{"d_model": 128, "norm": "rmsnorm", "attn_scale": 0.177, "beta2": 0.95, "grad_clip": 1.0, "decay_fraction": 0.831, "decay_shape": "linear", "seq_len": 1024, "dataset": "wikipedia_en"}
Each number is 50 + 10 x the weight over its row's rms, rounded and kept within 0 to 99. Layers, rows and columns count from 0. The size before them is the row's rms in percent of the matrix's.

# o: layer 2 attention output (transposed), 256x128, rms 0.168, rows 67-93, columns 0-127
# v: layer 2 attention value, 256x128, rms 0.19, rows 68-94, columns 0-127
o67 102:45 38 56 42 32 45 40 45 53 52 58 44 50 51 43 50 49 65 43 57 46 58 55 48 44 38 46 65 44 39 59 37 41 47 51 36 46 48 18 57 46 57 60 62 39 61 40 61 55 64 47 48 60 43 34 70 54 51 55 60 49 54 54 49 54 57 53 58 40 47 59 38 64 55 55 64 64 47 55 47 58 51 59 61 42 47 50 64 43 61 55 53 43 48 47 24 47 39 44 59 57 46 65 34 37 57 38 46 57 61 44 23 51 44 37 61 16 54 50 68 61 53 43 40 48 39 55 36
v68 079:58 61 69 42 67 50 61 54 39 48 53 39 56 54 49 55 24 70 59 55 57 42 30 33 55 35 48 67 57 51 44 50 48 42 47 40 38 35 53 53 55 65 50 58 43 53 52 37 44 52 51 43 51 69 37 50 33 56 40 69 39 50 55 20 59 52 68 55 45 46 53 51 57 42 55 55 52 52 51 51 54 55 48 48 57 61 31 56 54 45 48 37 26 42 56 51 66 55 49 48 47 44 72 63 33 58 37 52 42 48 53 61 56 54 40 52 57 44 38 52 57 49 47 43 43 24 39 58
o68 077:41 47 34 42 40 42 51 42 51 46 48 65 37 57 48 57 60 43 50 43 32 46 41 49 49 57 58 38 46 59 51 53 53 34 34 78 51 54 52 42 64 58 52 35 52 40 41 57 66 47 35 53 33 30 60 66 59 54 47 47 48 61 37 73 43 47 45 41 48 60 64 56 47 52 47 45 61 51 63 51 57 34 55 52 50 43 59 54 53 62 56 50 83 36 40 42 49 62 50 38 52 54 43 76 62 45 61 57 59 37 48 63 42 49 59 53 67 40 61 47 36 61 44 53 53 48 61 38
v69 081:59 62 38 52 52 42 44 57 47 53 37 59 52 42 53 62 57 38 54 72 64 63 43 46 60 48 65 46 53 45 59 52 49 48 51 48 52 34 42 49 34 45 54 48 46 50 45 49 51 35 39 50 49 31 45 56 42 57 58 72 60 31 49 81 31 55 43 56 37 66 59 32 46 59 45 57 54 50 45 43 53 38 47 46 42 43 49 68 41 56 44 40 57 48 52 26 56 28 37 38 54 49 60 51 46 44 56 63 62 53 49 46 48 40 49 32 22 38 39 58 48 34 61 53 52 51 64 39
o69 087:41 57 56 49 60 51 60 41 49 37 56 58 43 47 58 33 47 41 58 53 43 47 51 55 34 71 51 40 57 46 49 45 63 42 58 58 62 32 69 47 51 43 45 48 51 47 56 41 45 30 59 42 46 64 54 29 60 41 54 30 51 48 54 29 44 59 36 44 57 41 48 63 45 38 48 39 44 50 56 67 50 73 38 31 66 67 63 32 52 44 40 48 43 61 66 65 51 74 53 53 44 66 53 44 51 47 57 25 47 54 51 64 55 48 47 50 69 54 53 45 38 41 50 56 55 56 47 51
v70 088:51 41 27 70 53 32 49 43 47 50 57 49 59 50 47 64 42 52 48 64 48 46 40 59 49 44 46 59 57 35 59 42 36 63 39 46 45 66 26 45 46 45 44 57 54 35 35 58 52 41 43 46 50 13 48 54 57 63 58 68 60 48 45 54 37 34 40 46 48 52 57 43 49 63 55 57 50 46 57 42 55 53 59 42 55 38 36 57 42 49 25 70 65 50 35 30 43 32 51 42 59 55 55 58 39 52 62 56 52 57 52 31 46 51 40 53 45 48 47 36 59 54 57 43 36 55 54 53
o70 093:40 63 52 42 58 63 68 43 48 42 26 63 53 44 59 31 51 43 46 50 53 54 44 57 30 67 60 36 57 55 58 50 48 61 45 49 57 21 73 55 38 30 54 50 50 58 53 44 53 45 55 54 45 55 60 35 58 50 46 31 55 39 52 57 50 46 60 51 51 37 42 63 45 37 48 34 53 59 46 65 55 63 36 39 48 70 64 45 52 49 47 51 34 55 50 63 60 61 60 60 38 59 52 36 57 42 43 33 45 55 56 72 60 41 59 41 55 42 51 61 37 46 51 55 68 48 46 47
v71 089:45 62 60 41 49 61 56 45 40 45 44 29 33 53 61 43 40 55 42 43 54 41 52 36 58 57 39 61 45 53 52 43 71 35 51 57 56 49 79 53 66 49 67 57 53 63 62 44 50 54 49 46 33 66 24 38 50 45 38 65 35 52 56 28 74 47 61 51 48 55 44 56 52 34 37 55 48 60 35 61 51 37 41 42 66 55 59 46 44 49 47 48 44 51 46 68 57 46 45 51 55 52 54 58 47 57 36 71 44 47 62 61 56 55 55 54 58 46 41 63 46 53 31 49 37 54 47 50
o71 081:46 32 46 43 37 38 42 48 63 44 65 64 53 54 37 64 54 49 58 52 41 45 37 43 57 45 61 45 48 54 38 44 28 46 31 72 44 58 41 58 54 57 49 41 42 49 42 56 51 49 21 49 48 39 53 60 60 50 57 60 60 68 48 54 36 48 51 35 36 50 57 54 42 64 50 62 67 43 55 49 56 43 64 52 41 38 46 55 53 52 63 44 73 30 41 35 62 58 48 32 52 56 46 59 37 60 76 43 67 49 39 65 40 58 51 56 43 39 52 52 44 60 43 51 49 41 58 43
v72 076:66 58 48 55 61 53 45 42 42 40 70 47 68 36 52 44 45 66 48 52 37 41 42 54 56 36 33 50 57 51 51 44 48 55 31 50 42 52 31 67 58 59 54 44 57 52 45 53 22 50 41 52 53 54 39 39 41 49 43 53 53 64 64 52 43 48 56 34 29 32 59 58 49 53 63 57 48 39 64 59 44 69 51 45 49 36 43 59 37 40 53 70 37 20 47 40 48 46 51 61 44 55 60 49 35 61 38 30 40 64 57 60 51 47 44 53 44 43 50 66 46 64 44 56 61 50 44 51
o72 085:45 53 46 42 53 42 59 37 44 56 36 57 38 41 48 63 48 20 35 44 41 52 32 63 44 42 63 47 46 53 51 54 57 46 34 66 49 53 55 44 40 51 45 40 59 40 36 57 56 47 50 47 44 25 69 68 54 50 56 48 61 43 42 60 44 28 50 59 46 58 47 44 50 55 57 45 61 48 54 59 52 46 47 51 56 59 62 60 59 52 47 51 60 62 25 46 54 64 54 51 73 62 52 50 77 40 66 64 49 30 50 70 50 45 57 39 72 46 41 56 54 63 54 48 53 39 55 43
v73 074:40 44 61 40 46 50 50 57 54 62 36 59 23 57 35 42 65 36 56 50 54 56 52 49 55 64 65 53 52 51 48 51 51 39 65 48 57 55 72 45 45 44 36 54 49 45 55 36 70 53 69 51 50 56 60 65 57 44 56 48 52 38 44 44 49 56 55 71 74 66 30 47 56 49 39 38 55 62 38 50 45 42 41 59 44 57 62 38 65 66 49 32 69 70 49 58 46 55 53 47 48 37 38 52 57 32 55 60 65 44 44 42 55 60 62 46 53 61 55 29 56 43 56 51 53 46 55 48
o73 084:57 46 53 60 49 60 41 64 55 46 62 42 63 57 54 41 51 77 68 56 61 50 74 38 55 55 40 52 53 49 50 49 43 58 68 34 52 47 43 51 57 50 58 59 43 61 62 45 43 53 48 52 55 70 27 35 50 53 43 51 40 57 57 37 59 71 46 39 53 43 55 55 50 44 42 56 40 54 46 35 49 52 55 50 46 42 37 41 41 45 50 51 43 43 76 56 46 31 47 50 28 36 51 48 25 61 36 40 50 68 48 30 50 54 43 61 29 53 60 44 50 36 45 52 45 62 41 59
v74 073:43 51 72 52 70 49 47 50 41 46 53 45 65 46 52 23 50 50 32 46 45 47 50 44 50 44 58 77 48 53 58 57 55 48 39 45 35 45 59 57 54 58 66 56 30 57 54 44 51 62 41 46 43 58 25 32 56 56 47 66 48 38 54 48 62 53 54 55 53 44 66 66 51 60 56 73 47 46 46 65 56 65 47 48 41 55 28 59 42 46 52 45 28 32 53 39 50 61 64 58 41 38 54 44 34 51 46 48 49 56 50 68 49 52 44 50 62 56 41 65 44 61 40 45 63 45 40 45
o74 086:37 62 36 54 50 36 49 40 49 56 48 65 39 52 39 71 51 41 52 42 55 46 28 46 56 38 52 29 52 58 48 61 63 41 49 67 57 50 56 46 53 60 42 33 68 28 33 47 55 48 52 62 42 33 50 68 50 62 45 51 52 67 45 49 43 44 49 41 41 63 53 41 43 48 55 35 52 54 58 50 49 34 46 58 55 37 58 54 57 45 46 49 75 57 36 45 61 59 59 52 63 58 55 81 69 47 63 63 46 35 51 70 45 45 64 48 62 50 54 46 50 60 55 50 51 49 52 55
v75 069:55 58 53 60 68 60 43 50 59 42 45 60 55 53 61 24 49 69 38 46 64 41 62 53 74 57 32 46 44 63 71 58 50 47 62 50 59 41 51 57 59 49 53 44 47 53 60 38 35 60 54 50 47 68 52 33 62 60 41 29 33 61 58 53 54 54 64 51 39 43 62 55 52 44 51 44 54 49 43 67 51 51 35 57 26 51 46 43 46 38 67 61 41 40 61 47 52 58 68 45 48 49 36 47 57 50 27 39 49 43 70 68 58 49 53 51 49 52 52 60 53 51 47 61 52 44 63 47
o75 085:46 57 46 46 47 37 39 54 41 66 59 40 46 39 44 85 49 42 54 51 51 61 36 40 56 31 37 53 33 59 39 52 57 44 53 48 52 61 42 47 53 67 43 49 54 36 44 57 54 50 51 58 49 46 44 75 40 36 60 71 64 43 46 48 50 58 33 41 44 58 42 31 52 53 53 41 42 36 50 45 44 41 58 65 58 49 48 67 56 54 48 44 73 53 43 42 54 49 51 54 60 39 60 59 59 61 68 74 55 38 31 34 40 49 45 56 56 57 31 47 58 62 60 41 54 49 55 53
v76 077:48 59 68 50 59 57 40 52 42 43 51 41 53 58 54 37 18 62 45 52 65 50 50 42 58 42 30 51 46 54 64 66 47 37 50 54 56 50 58 51 51 69 54 49 42 60 54 40 30 59 40 48 62 70 43 32 33 58 45 44 29 54 74 39 49 59 73 59 43 43 54 56 46 47 44 53 54 39 52 58 48 46 50 50 49 58 48 52 44 35 57 58 30 31 50 47 56 65 48 49 43 40 60 42 49 55 38 38 41 53 62 58 50 56 56 51 42 43 46 70 58 51 46 62 48 28 68 53
o76 088:54 52 31 42 36 33 48 39 51 63 52 52 41 50 47 66 63 40 49 47 38 53 32 46 60 46 54 47 46 61 48 57 56 33 32 69 48 60 41 50 51 57 50 50 55 32 36 62 59 49 36 59 39 34 67 82 56 54 56 57 56 63 42 57 43 48 29 43 45 56 52 35 58 61 50 43 48 50 50 52 49 42 54 64 57 50 48 59 60 61 42 47 75 52 38 41 55 44 59 43 59 53 52 65 60 52 68 70 66 37 36 56 42 48 46 54 65 46 42 45 51 72 55 46 52 47 60 47
v77 086:57 47 37 50 59 27 41 55 51 43 46 56 55 50 60 51 59 30 33 57 44 62 68 52 50 47 46 57 38 46 42 40 50 49 61 43 40 57 46 77 39 33 36 46 52 28 36 50 44 38 47 44 40 41 53 52 50 38 53 53 50 39 50 68 41 33 42 59 45 34 54 46 37 58 58 46 45 36 60 43 60 39 58 46 36 42 44 57 52 47 47 62 47 64 50 35 54 48 37 46 68 62 25 60 43 49 56 58 45 44 49 46 51 33 30 58 44 60 52 44 48 45 48 27 36 45 63 65
o77 078:32 67 54 58 51 61 67 56 50 50 44 48 47 26 47 46 39 47 50 52 55 55 36 76 49 65 41 52 41 43 49 44 56 59 45 59 68 23 58 39 55 44 55 58 55 56 50 48 45 44 54 50 53 68 45 39 58 39 53 44 52 43 50 56 61 44 59 41 48 48 39 59 48 34 37 50 53 49 41 70 45 64 39 41 53 61 59 52 51 47 55 38 42 41 54 48 51 71 51 68 52 51 47 30 64 50 44 47 38 47 67 63 69 60 48 38 62 45 50 56 38 63 57 70 68 69 42 35
v78 075:52 59 49 67 50 48 48 51 35 47 64 34 67 35 54 54 39 62 55 56 46 39 53 50 49 29 45 62 58 52 54 53 41 58 43 56 47 48 34 58 51 67 59 38 52 58 54 52 25 48 40 44 54 44 53 43 46 48 53 47 47 61 52 39 43 68 49 42 31 36 58 49 47 49 50 63 57 37 65 42 47 71 57 50 60 56 24 55 36 43 41 55 30 34 57 36 39 44 50 56 45 46 58 55 45 61 44 39 30 65 55 57 52 51 38 51 38 39 43 74 39 61 41 58 48 44 26 52
o78 083:49 49 42 48 54 40 58 37 46 59 40 55 36 42 52 60 55 23 33 43 42 51 33 61 53 43 59 42 48 50 46 56 58 42 32 64 46 58 59 42 48 51 43 44 59 36 37 55 58 40 54 46 43 32 69 67 49 46 54 51 55 43 40 63 47 27 49 60 50 59 44 44 49 56 61 44 52 46 52 65 50 42 45 48 54 54 60 61 62 54 52 49 63 58 20 47 50 64 54 47 71 58 53 58 75 42 66 63 53 31 53 65 45 46 58 42 76 47 36 43 55 59 55 48 53 45 64 42
v79 075:48 40 28 69 44 38 51 40 42 49 49 45 50 37 46 85 49 47 52 57 34 49 31 60 48 52 48 56 56 45 41 23 43 63 47 44 50 57 46 61 48 49 38 44 62 33 44 48 48 43 58 43 53 39 46 61 33 43 47 66 44 63 47 38 34 37 50 38 54 46 50 50 72 40 61 52 47 54 56 50 44 54 56 51 63 57 47 56 44 56 42 50 74 66 46 50 42 52 39 64 68 67 62 62 44 52 57 70 39 66 49 45 46 46 34 55 36 48 51 46 55 54 55 32 50 41 46 51
o79 088:50 47 61 48 67 64 67 63 52 43 40 50 53 58 65 25 50 45 53 58 51 46 57 54 45 60 57 50 53 38 52 47 49 68 43 52 49 38 68 36 51 42 63 57 47 73 67 41 50 40 54 47 44 52 57 23 63 38 45 44 47 33 41 62 54 41 66 60 56 44 44 72 36 49 37 57 60 55 47 51 54 59 45 35 37 50 55 33 53 48 52 57 33 43 58 64 47 55 46 43 36 49 34 43 43 49 52 33 42 54 55 62 57 65 65 43 51 40 61 52 35 39 37 69 50 51 40 52
v80 094:42 51 47 45 58 60 52 60 50 41 55 53 60 53 36 39 33 49 45 34 48 46 52 52 51 52 37 52 39 61 50 74 54 49 33 58 54 73 54 60 63 43 61 27 51 61 34 61 33 41 36 53 51 47 40 45 44 59 53 55 47 54 62 71 53 60 49 56 50 42 54 57 36 59 54 68 35 41 28 57 52 35 64 38 48 43 53 62 42 65 54 57 53 30 43 42 69 33 48 51 37 35 59 37 37 51 46 53 63 52 52 60 51 47 60 43 35 42 51 61 55 48 54 64 40 61 61 36
o80 088:53 52 50 42 47 30 52 21 50 59 54 54 34 42 51 52 47 30 45 54 48 54 28 53 42 39 57 40 59 53 57 44 47 43 48 53 50 28 44 53 27 52 47 57 56 43 36 51 51 53 59 49 38 34 54 69 61 60 57 39 69 52 53 31 44 38 42 45 22 49 60 41 54 40 56 48 60 47 63 68 48 62 42 53 53 54 68 54 58 36 45 51 55 68 37 44 57 54 61 63 69 53 73 41 56 35 57 44 42 45 51 50 54 44 49 46 46 47 46 57 59 52 51 35 59 31 55 53
v81 084:65 47 57 25 50 48 38 61 67 52 40 46 40 52 55 53 61 28 48 53 54 66 51 48 57 72 50 47 41 49 41 40 61 38 62 52 53 52 73 39 41 45 41 47 42 51 35 54 76 44 61 60 52 62 61 48 35 37 54 46 70 29 46 62 38 45 37 46 56 63 36 54 36 47 49 44 47 46 42 50 50 46 41 56 59 46 77 51 66 57 49 45 48 52 40 62 44 60 44 48 53 45 41 48 54 55 50 56 51 39 38 46 34 54 47 35 71 43 49 39 53 47 38 45 63 50 69 56
o81 077:51 54 48 48 41 56 48 65 47 36 56 51 57 57 41 36 43 67 54 57 56 43 70 51 49 61 50 61 64 40 49 49 46 57 56 39 58 54 33 61 61 35 60 69 47 53 58 47 28 62 40 49 62 58 37 36 66 53 52 46 37 66 64 42 51 58 58 65 56 34 55 52 57 59 37 59 47 56 40 34 52 56 52 59 50 45 44 32 46 53 48 44 19 37 71 45 53 50 47 41 40 59 36 41 29 61 44 30 49 64 54 45 50 55 49 50 30 56 63 58 54 54 51 52 41 53 40 47
v82 108:52 48 53 60 52 59 44 28 49 49 58 36 54 60 55 61 32 71 40 46 44 58 36 65 56 44 72 56 43 54 62 51 71 49 37 37 56 39 51 46 56 60 47 54 51 42 40 50 48 70 61 52 55 40 31 46 47 55 53 59 41 50 45 36 47 36 45 54 58 66 65 48 66 54 46 57 65 62 54 55 46 81 53 47 45 59 37 70 44 38 42 50 50 57 43 42 47 68 55 59 58 71 43 51 46 60 51 56 49 63 55 64 43 45 42 49 48 42 55 42 66 42 41 29 44 40 55 54
o82 107:43 61 38 45 53 44 50 64 55 45 41 52 45 61 43 52 53 46 56 48 48 49 28 32 46 62 45 42 52 50 44 49 39 60 44 64 40 45 59 59 55 44 45 49 57 52 49 50 70 43 39 59 42 58 44 45 60 69 39 49 43 58 40 62 47 54 53 50 46 44 50 58 50 43 41 24 49 55 44 53 47 17 53 52 45 48 46 35 47 60 39 57 60 42 53 69 61 41 57 37 26 41 49 65 33 52 46 45 57 52 41 55 59 55 69 48 64 39 51 63 20 70 39 70 59 41 44 51
v83 093:53 61 50 37 45 55 49 54 67 47 42 49 45 62 45 47 28 51 48 47 49 67 58 47 55 55 39 29 39 50 47 52 61 34 50 48 50 45 67 43 59 33 41 44 56 49 27 50 61 41 54 56 45 50 46 40 33 42 49 50 39 36 47 69 55 37 32 56 65 60 43 48 39 46 46 46 49 41 36 59 46 41 56 48 40 35 68 68 49 49 53 74 49 53 46 52 62 61 29 46 51 67 33 50 55 49 44 62 69 47 51 55 43 35 57 46 31 41 40 40 56 49 40 47 49 50 76 53
o83 091:43 50 61 41 44 50 36 55 61 40 56 38 47 46 53 40 43 65 52 56 46 52 29 52 43 70 46 66 42 50 55 35 42 51 61 47 48 41 37 61 47 40 47 69 46 58 59 57 43 58 43 52 54 72 35 51 71 65 59 45 63 68 57 27 48 58 60 38 37 39 59 56 62 41 35 51 56 56 48 51 52 57 51 58 49 60 50 33 38 58 46 44 39 51 65 45 57 42 46 60 31 51 58 39 23 58 48 34 55 59 47 35 63 59 33 38 48 52 56 69 51 60 53 45 54 51 39 39
v84 094:57 53 66 30 42 45 52 44 57 49 61 52 38 55 61 63 44 37 38 43 47 68 39 55 50 62 51 53 31 48 45 44 64 40 55 48 41 34 59 37 52 41 48 61 44 48 35 57 64 36 55 47 55 56 23 47 49 52 54 72 67 34 43 64 57 39 43 53 54 70 49 44 45 55 54 60 40 53 38 55 63 42 51 39 49 33 69 66 52 59 59 45 47 56 34 58 58 54 45 47 43 53 45 45 39 53 58 56 69 43 53 58 50 44 45 41 61 44 38 36 54 30 45 37 47 68 71 49
o84 096:44 62 52 45 52 57 58 58 59 29 56 63 54 56 29 39 44 57 56 55 58 42 44 49 40 72 52 52 68 48 52 50 43 49 51 63 68 46 48 69 49 41 54 50 53 52 53 50 40 59 39 55 48 52 44 34 64 63 46 32 36 61 61 42 34 57 53 44 46 35 64 73 45 43 35 47 54 51 53 48 50 53 48 56 49 55 50 34 43 46 46 49 42 42 69 46 59 58 55 62 40 60 48 49 33 50 40 33 34 62 49 60 55 48 53 54 40 47 75 78 33 66 45 57 59 35 36 51
v85 101:39 48 53 39 48 74 58 55 50 57 45 42 40 51 50 51 47 53 51 46 56 35 62 41 49 56 44 39 51 57 38 48 56 38 57 65 58 68 69 57 65 39 48 50 57 66 67 48 57 58 56 62 30 55 57 49 41 44 38 30 48 56 44 32 70 52 46 35 42 57 38 59 49 35 49 40 44 63 34 55 34 43 36 50 65 61 49 39 71 43 54 46 47 56 52 68 41 52 41 53 55 63 32 62 52 49 32 56 50 40 56 49 68 57 61 60 68 60 51 33 53 53 46 64 50 59 45 52
o85 097:61 27 62 46 37 49 49 53 58 48 58 44 48 56 40 49 44 51 49 49 33 49 65 55 50 40 66 64 46 50 49 38 28 54 44 44 41 55 29 45 44 52 53 55 44 60 44 58 52 65 37 38 72 44 41 60 55 54 49 66 56 57 59 69 50 52 64 64 45 44 43 47 56 66 56 70 60 40 49 40 56 44 69 56 36 47 40 55 38 62 59 49 42 36 44 36 53 36 38 36 51 49 53 37 40 62 53 43 64 53 43 42 43 49 40 57 26 44 57 65 58 47 53 43 27 33 58 44
v86 104:47 53 47 50 44 43 44 48 46 56 56 43 43 58 63 47 30 52 36 40 50 42 59 37 51 48 61 54 57 54 56 73 44 54 39 48 40 55 43 58 58 27 45 51 56 39 36 64 50 68 24 35 43 43 37 46 69 61 46 61 67 50 42 61 64 51 41 63 47 46 67 43 41 62 63 59 48 50 41 49 50 60 66 36 36 39 40 58 44 53 35 68 42 63 49 35 62 37 44 45 37 55 48 57 43 55 44 53 62 39 59 50 54 37 35 61 43 62 50 43 41 53 52 48 20 54 46 53
o86 108:28 62 46 51 56 49 62 45 57 44 46 62 47 45 41 51 46 62 40 51 56 61 22 49 38 56 37 40 44 46 48 45 56 52 57 49 56 30 51 58 34 58 47 46 49 53 39 52 66 39 68 64 46 62 35 56 46 44 58 38 53 50 48 40 45 41 51 25 36 52 59 52 45 25 46 35 58 49 68 77 61 41 37 47 43 61 64 73 41 49 51 49 60 51 41 41 57 53 59 69 44 45 75 45 52 42 42 42 46 53 55 45 59 48 50 54 56 45 42 61 41 52 48 46 70 50 52 39
v87 087:66 49 56 48 54 56 62 45 45 54 49 51 45 68 47 35 32 67 38 52 48 30 38 39 59 50 46 58 54 52 38 45 67 52 48 43 55 51 59 72 43 43 42 47 63 58 45 45 42 57 50 49 45 71 30 45 47 40 43 61 52 62 53 24 52 39 58 40 36 37 52 55 55 38 45 42 42 53 28 57 64 49 44 42 62 63 50 50 54 58 76 54 25 45 51 50 63 33 47 50 59 36 53 43 51 66 48 41 40 34 53 62 55 46 44 63 65 42 57 59 51 48 46 42 31 47 50 58
o87 076:33 38 53 35 45 35 49 51 55 41 60 55 48 50 42 66 53 38 56 49 44 49 35 50 52 45 48 45 48 40 54 49 40 38 29 69 44 53 34 41 63 59 64 41 40 46 31 69 62 50 40 50 41 26 63 69 54 50 42 57 54 46 45 71 54 43 54 55 35 51 64 53 52 56 59 60 72 49 75 50 59 48 51 54 37 38 56 67 46 57 56 43 65 42 36 35 49 73 46 45 58 54 53 58 57 49 48 59 56 38 40 61 47 55 48 54 50 44 53 55 50 70 38 51 51 37 52 35
v88 088:54 45 48 40 54 51 56 42 50 56 41 52 48 59 68 51 64 44 42 40 37 45 44 57 49 56 42 47 49 45 24 39 58 39 57 57 52 56 44 42 53 29 53 55 52 56 31 74 53 34 60 54 31 38 33 36 43 63 46 64 69 50 51 49 63 24 51 38 31 60 55 46 34 45 53 52 36 54 38 62 51 35 44 49 49 47 67 62 64 49 59 49 39 66 46 53 59 48 57 52 61 62 48 58 42 58 53 46 48 32 54 37 49 56 59 55 69 48 56 39 60 39 38 52 41 66 60 47
o88 079:41 47 54 30 44 49 61 43 54 36 51 56 50 47 27 55 33 32 39 53 45 49 50 58 36 51 72 57 48 50 62 41 35 45 30 57 54 46 42 59 38 43 51 45 46 53 39 54 48 68 31 45 60 34 65 59 65 50 57 39 55 45 58 70 35 41 64 61 41 44 49 53 52 62 60 50 60 47 57 53 58 52 49 47 41 48 58 54 45 49 48 45 35 39 36 42 56 62 47 47 66 70 47 32 58 47 50 40 53 48 53 71 50 40 42 53 41 43 62 80 44 66 53 45 53 31 50 47
v89 083:61 47 31 62 50 33 35 56 48 64 44 58 50 55 54 61 62 39 33 59 47 53 45 54 69 61 53 51 41 47 54 44 58 71 56 55 50 55 57 57 31 40 34 43 62 37 45 46 58 54 51 55 43 31 56 68 63 40 56 51 42 41 44 63 42 47 28 52 50 45 63 41 57 55 54 46 51 45 51 38 34 57 40 44 44 44 46 44 55 61 46 53 64 71 61 38 40 28 47 43 61 56 36 50 52 51 66 54 41 60 34 46 43 42 28 49 31 52 54 50 38 38 57 27 55 62 53 46
o89 082:37 57 69 57 64 68 56 66 53 40 53 42 56 45 58 34 50 53 60 58 62 53 56 52 46 55 43 47 54 37 42 48 43 56 59 28 57 34 52 44 57 38 56 62 44 66 63 44 43 42 67 53 54 69 43 24 43 40 45 56 51 34 51 43 64 59 62 60 54 41 40 59 40 38 36 46 46 47 48 53 59 65 45 44 46 58 50 40 52 37 43 48 25 51 66 69 54 67 56 53 39 43 52 33 37 60 27 29 47 58 60 49 54 59 56 47 55 57 46 44 48 47 43 65 52 58 47 59
v90 093:40 62 57 38 44 56 68 39 48 43 55 43 51 77 42 52 25 58 55 36 57 62 45 52 56 34 58 45 38 47 58 55 62 38 50 43 50 31 45 46 79 57 57 57 58 67 62 45 64 53 36 46 58 49 38 34 44 46 47 58 22 51 41 48 53 55 53 58 54 51 55 38 45 43 41 45 55 59 47 54 51 52 53 36 45 55 49 61 46 50 53 27 53 49 44 53 57 58 46 37 41 67 52 46 65 54 52 47 63 62 67 50 59 38 70 49 44 50 37 58 68 42 48 53 44 68 63 57
o90 095:60 44 65 44 43 38 39 55 69 48 66 52 39 62 42 59 67 69 55 54 40 45 37 37 49 72 43 46 58 70 46 40 47 45 55 71 37 55 51 50 48 55 32 39 45 49 53 62 48 56 53 54 40 64 47 57 43 73 37 57 51 62 56 40 49 58 46 36 51 59 56 70 53 52 50 56 57 44 48 49 52 38 63 50 64 47 33 34 33 56 60 49 67 40 58 49 47 34 36 50 37 37 55 66 27 52 50 50 53 53 37 51 56 53 38 54 54 44 66 52 27 49 43 48 44 39 54 48
v91 099:72 46 53 51 51 29 48 47 53 67 52 54 47 69 55 72 32 64 38 56 47 57 24 45 69 47 69 56 45 41 42 50 66 55 55 45 41 53 49 46 43 42 38 62 49 37 31 59 69 62 54 48 58 49 20 41 49 51 50 66 59 40 36 46 40 37 49 54 54 48 68 41 55 58 51 42 55 61 54 45 52 64 55 46 53 61 41 60 41 52 57 48 48 67 38 50 53 48 49 46 46 57 47 52 39 55 70 43 48 51 43 55 47 39 33 49 51 50 51 39 49 36 57 22 51 54 52 49
o91 098:30 54 50 41 53 64 50 65 55 21 53 49 57 63 36 41 55 69 59 48 57 46 50 38 39 74 44 42 63 40 50 48 43 53 50 51 54 29 55 55 61 49 59 51 44 64 57 51 52 49 47 60 41 58 39 39 56 63 29 52 33 45 49 53 53 63 57 53 58 49 57 74 49 39 43 43 53 61 54 43 56 41 50 46 41 47 54 31 38 45 45 54 46 43 67 61 49 57 43 51 29 45 46 56 31 55 27 39 49 59 46 49 54 58 62 57 48 45 66 57 35 60 28 69 52 46 43 56
v92 101:55 47 63 44 61 51 46 58 58 39 44 56 39 41 56 29 72 30 40 45 50 68 63 40 38 69 51 51 43 53 47 33 48 50 68 55 33 56 48 62 41 44 45 57 49 41 59 39 72 44 56 63 43 66 66 43 48 29 58 43 60 26 56 63 62 36 41 49 56 45 42 56 42 52 51 41 45 29 51 62 47 37 44 52 47 35 63 35 59 46 52 59 43 40 58 57 47 61 51 39 52 37 29 43 37 41 52 41 43 44 46 64 47 58 48 47 65 52 52 47 42 54 45 55 62 46 53 56
o92 079:44 63 49 66 39 55 40 64 48 60 50 53 66 35 49 51 39 63 60 56 65 41 52 64 67 37 41 58 54 37 44 71 57 46 67 42 74 55 35 45 58 43 54 53 56 45 43 53 23 49 49 52 73 59 38 44 59 45 54 52 41 68 59 41 55 55 60 52 50 49 42 41 66 48 32 51 42 55 38 29 49 57 48 67 53 49 38 57 55 50 48 37 47 53 49 32 50 46 54 70 54 56 42 50 65 58 49 74 47 53 55 39 57 46 47 45 39 66 52 47 65 51 55 52 54 67 46 56
v93 117:44 44 56 45 31 50 67 50 42 62 59 46 48 48 48 55 54 40 56 49 44 37 48 51 41 56 73 70 55 52 36 43 57 65 51 52 50 40 69 60 55 47 45 58 45 56 71 46 55 46 49 41 41 63 39 63 59 41 45 57 64 54 28 16 69 58 46 46 45 57 38 54 67 46 57 51 50 61 44 45 56 68 50 44 67 60 33 45 59 66 43 38 48 59 57 64 39 38 39 54 43 44 51 50 49 49 54 65 48 47 53 51 66 60 41 59 75 54 42 52 43 48 50 49 47 54 27 53
o93 102:64 40 62 65 62 55 54 61 55 40 57 59 53 54 46 45 53 66 55 49 56 43 75 46 62 46 43 41 56 29 46 55 42 51 49 55 44 66 49 43 62 60 60 39 51 56 49 46 57 47 60 50 56 50 38 30 45 48 39 57 28 54 54 60 54 51 71 49 58 47 52 68 30 46 50 71 51 45 52 44 50 33 55 51 37 34 50 55 40 51 67 48 64 40 50 39 41 59 46 42 50 42 41 76 36 59 39 47 35 58 51 49 42 56 63 68 33 50 61 37 55 35 30 58 38 54 49 44
v94 084:36 47 37 36 53 46 58 46 43 53 59 44 66 37 49 68 73 40 56 57 60 54 62 52 33 32 36 40 46 48 57 42 36 49 42 54 57 53 32 32 53 58 52 54 35 46 65 48 44 39 46 46 41 24 57 52 36 63 39 62 50 45 57 37 42 60 57 51 32 54 57 43 50 51 40 55 47 44 58 48 65 32 43 55 60 45 61 57 58 51 39 29 59 42 40 49 43 54 53 45 57 53 59 59 42 44 45 47 54 68 50 23 41 54 53 55 39 38 40 47 66 44 44 71 55 63 50 58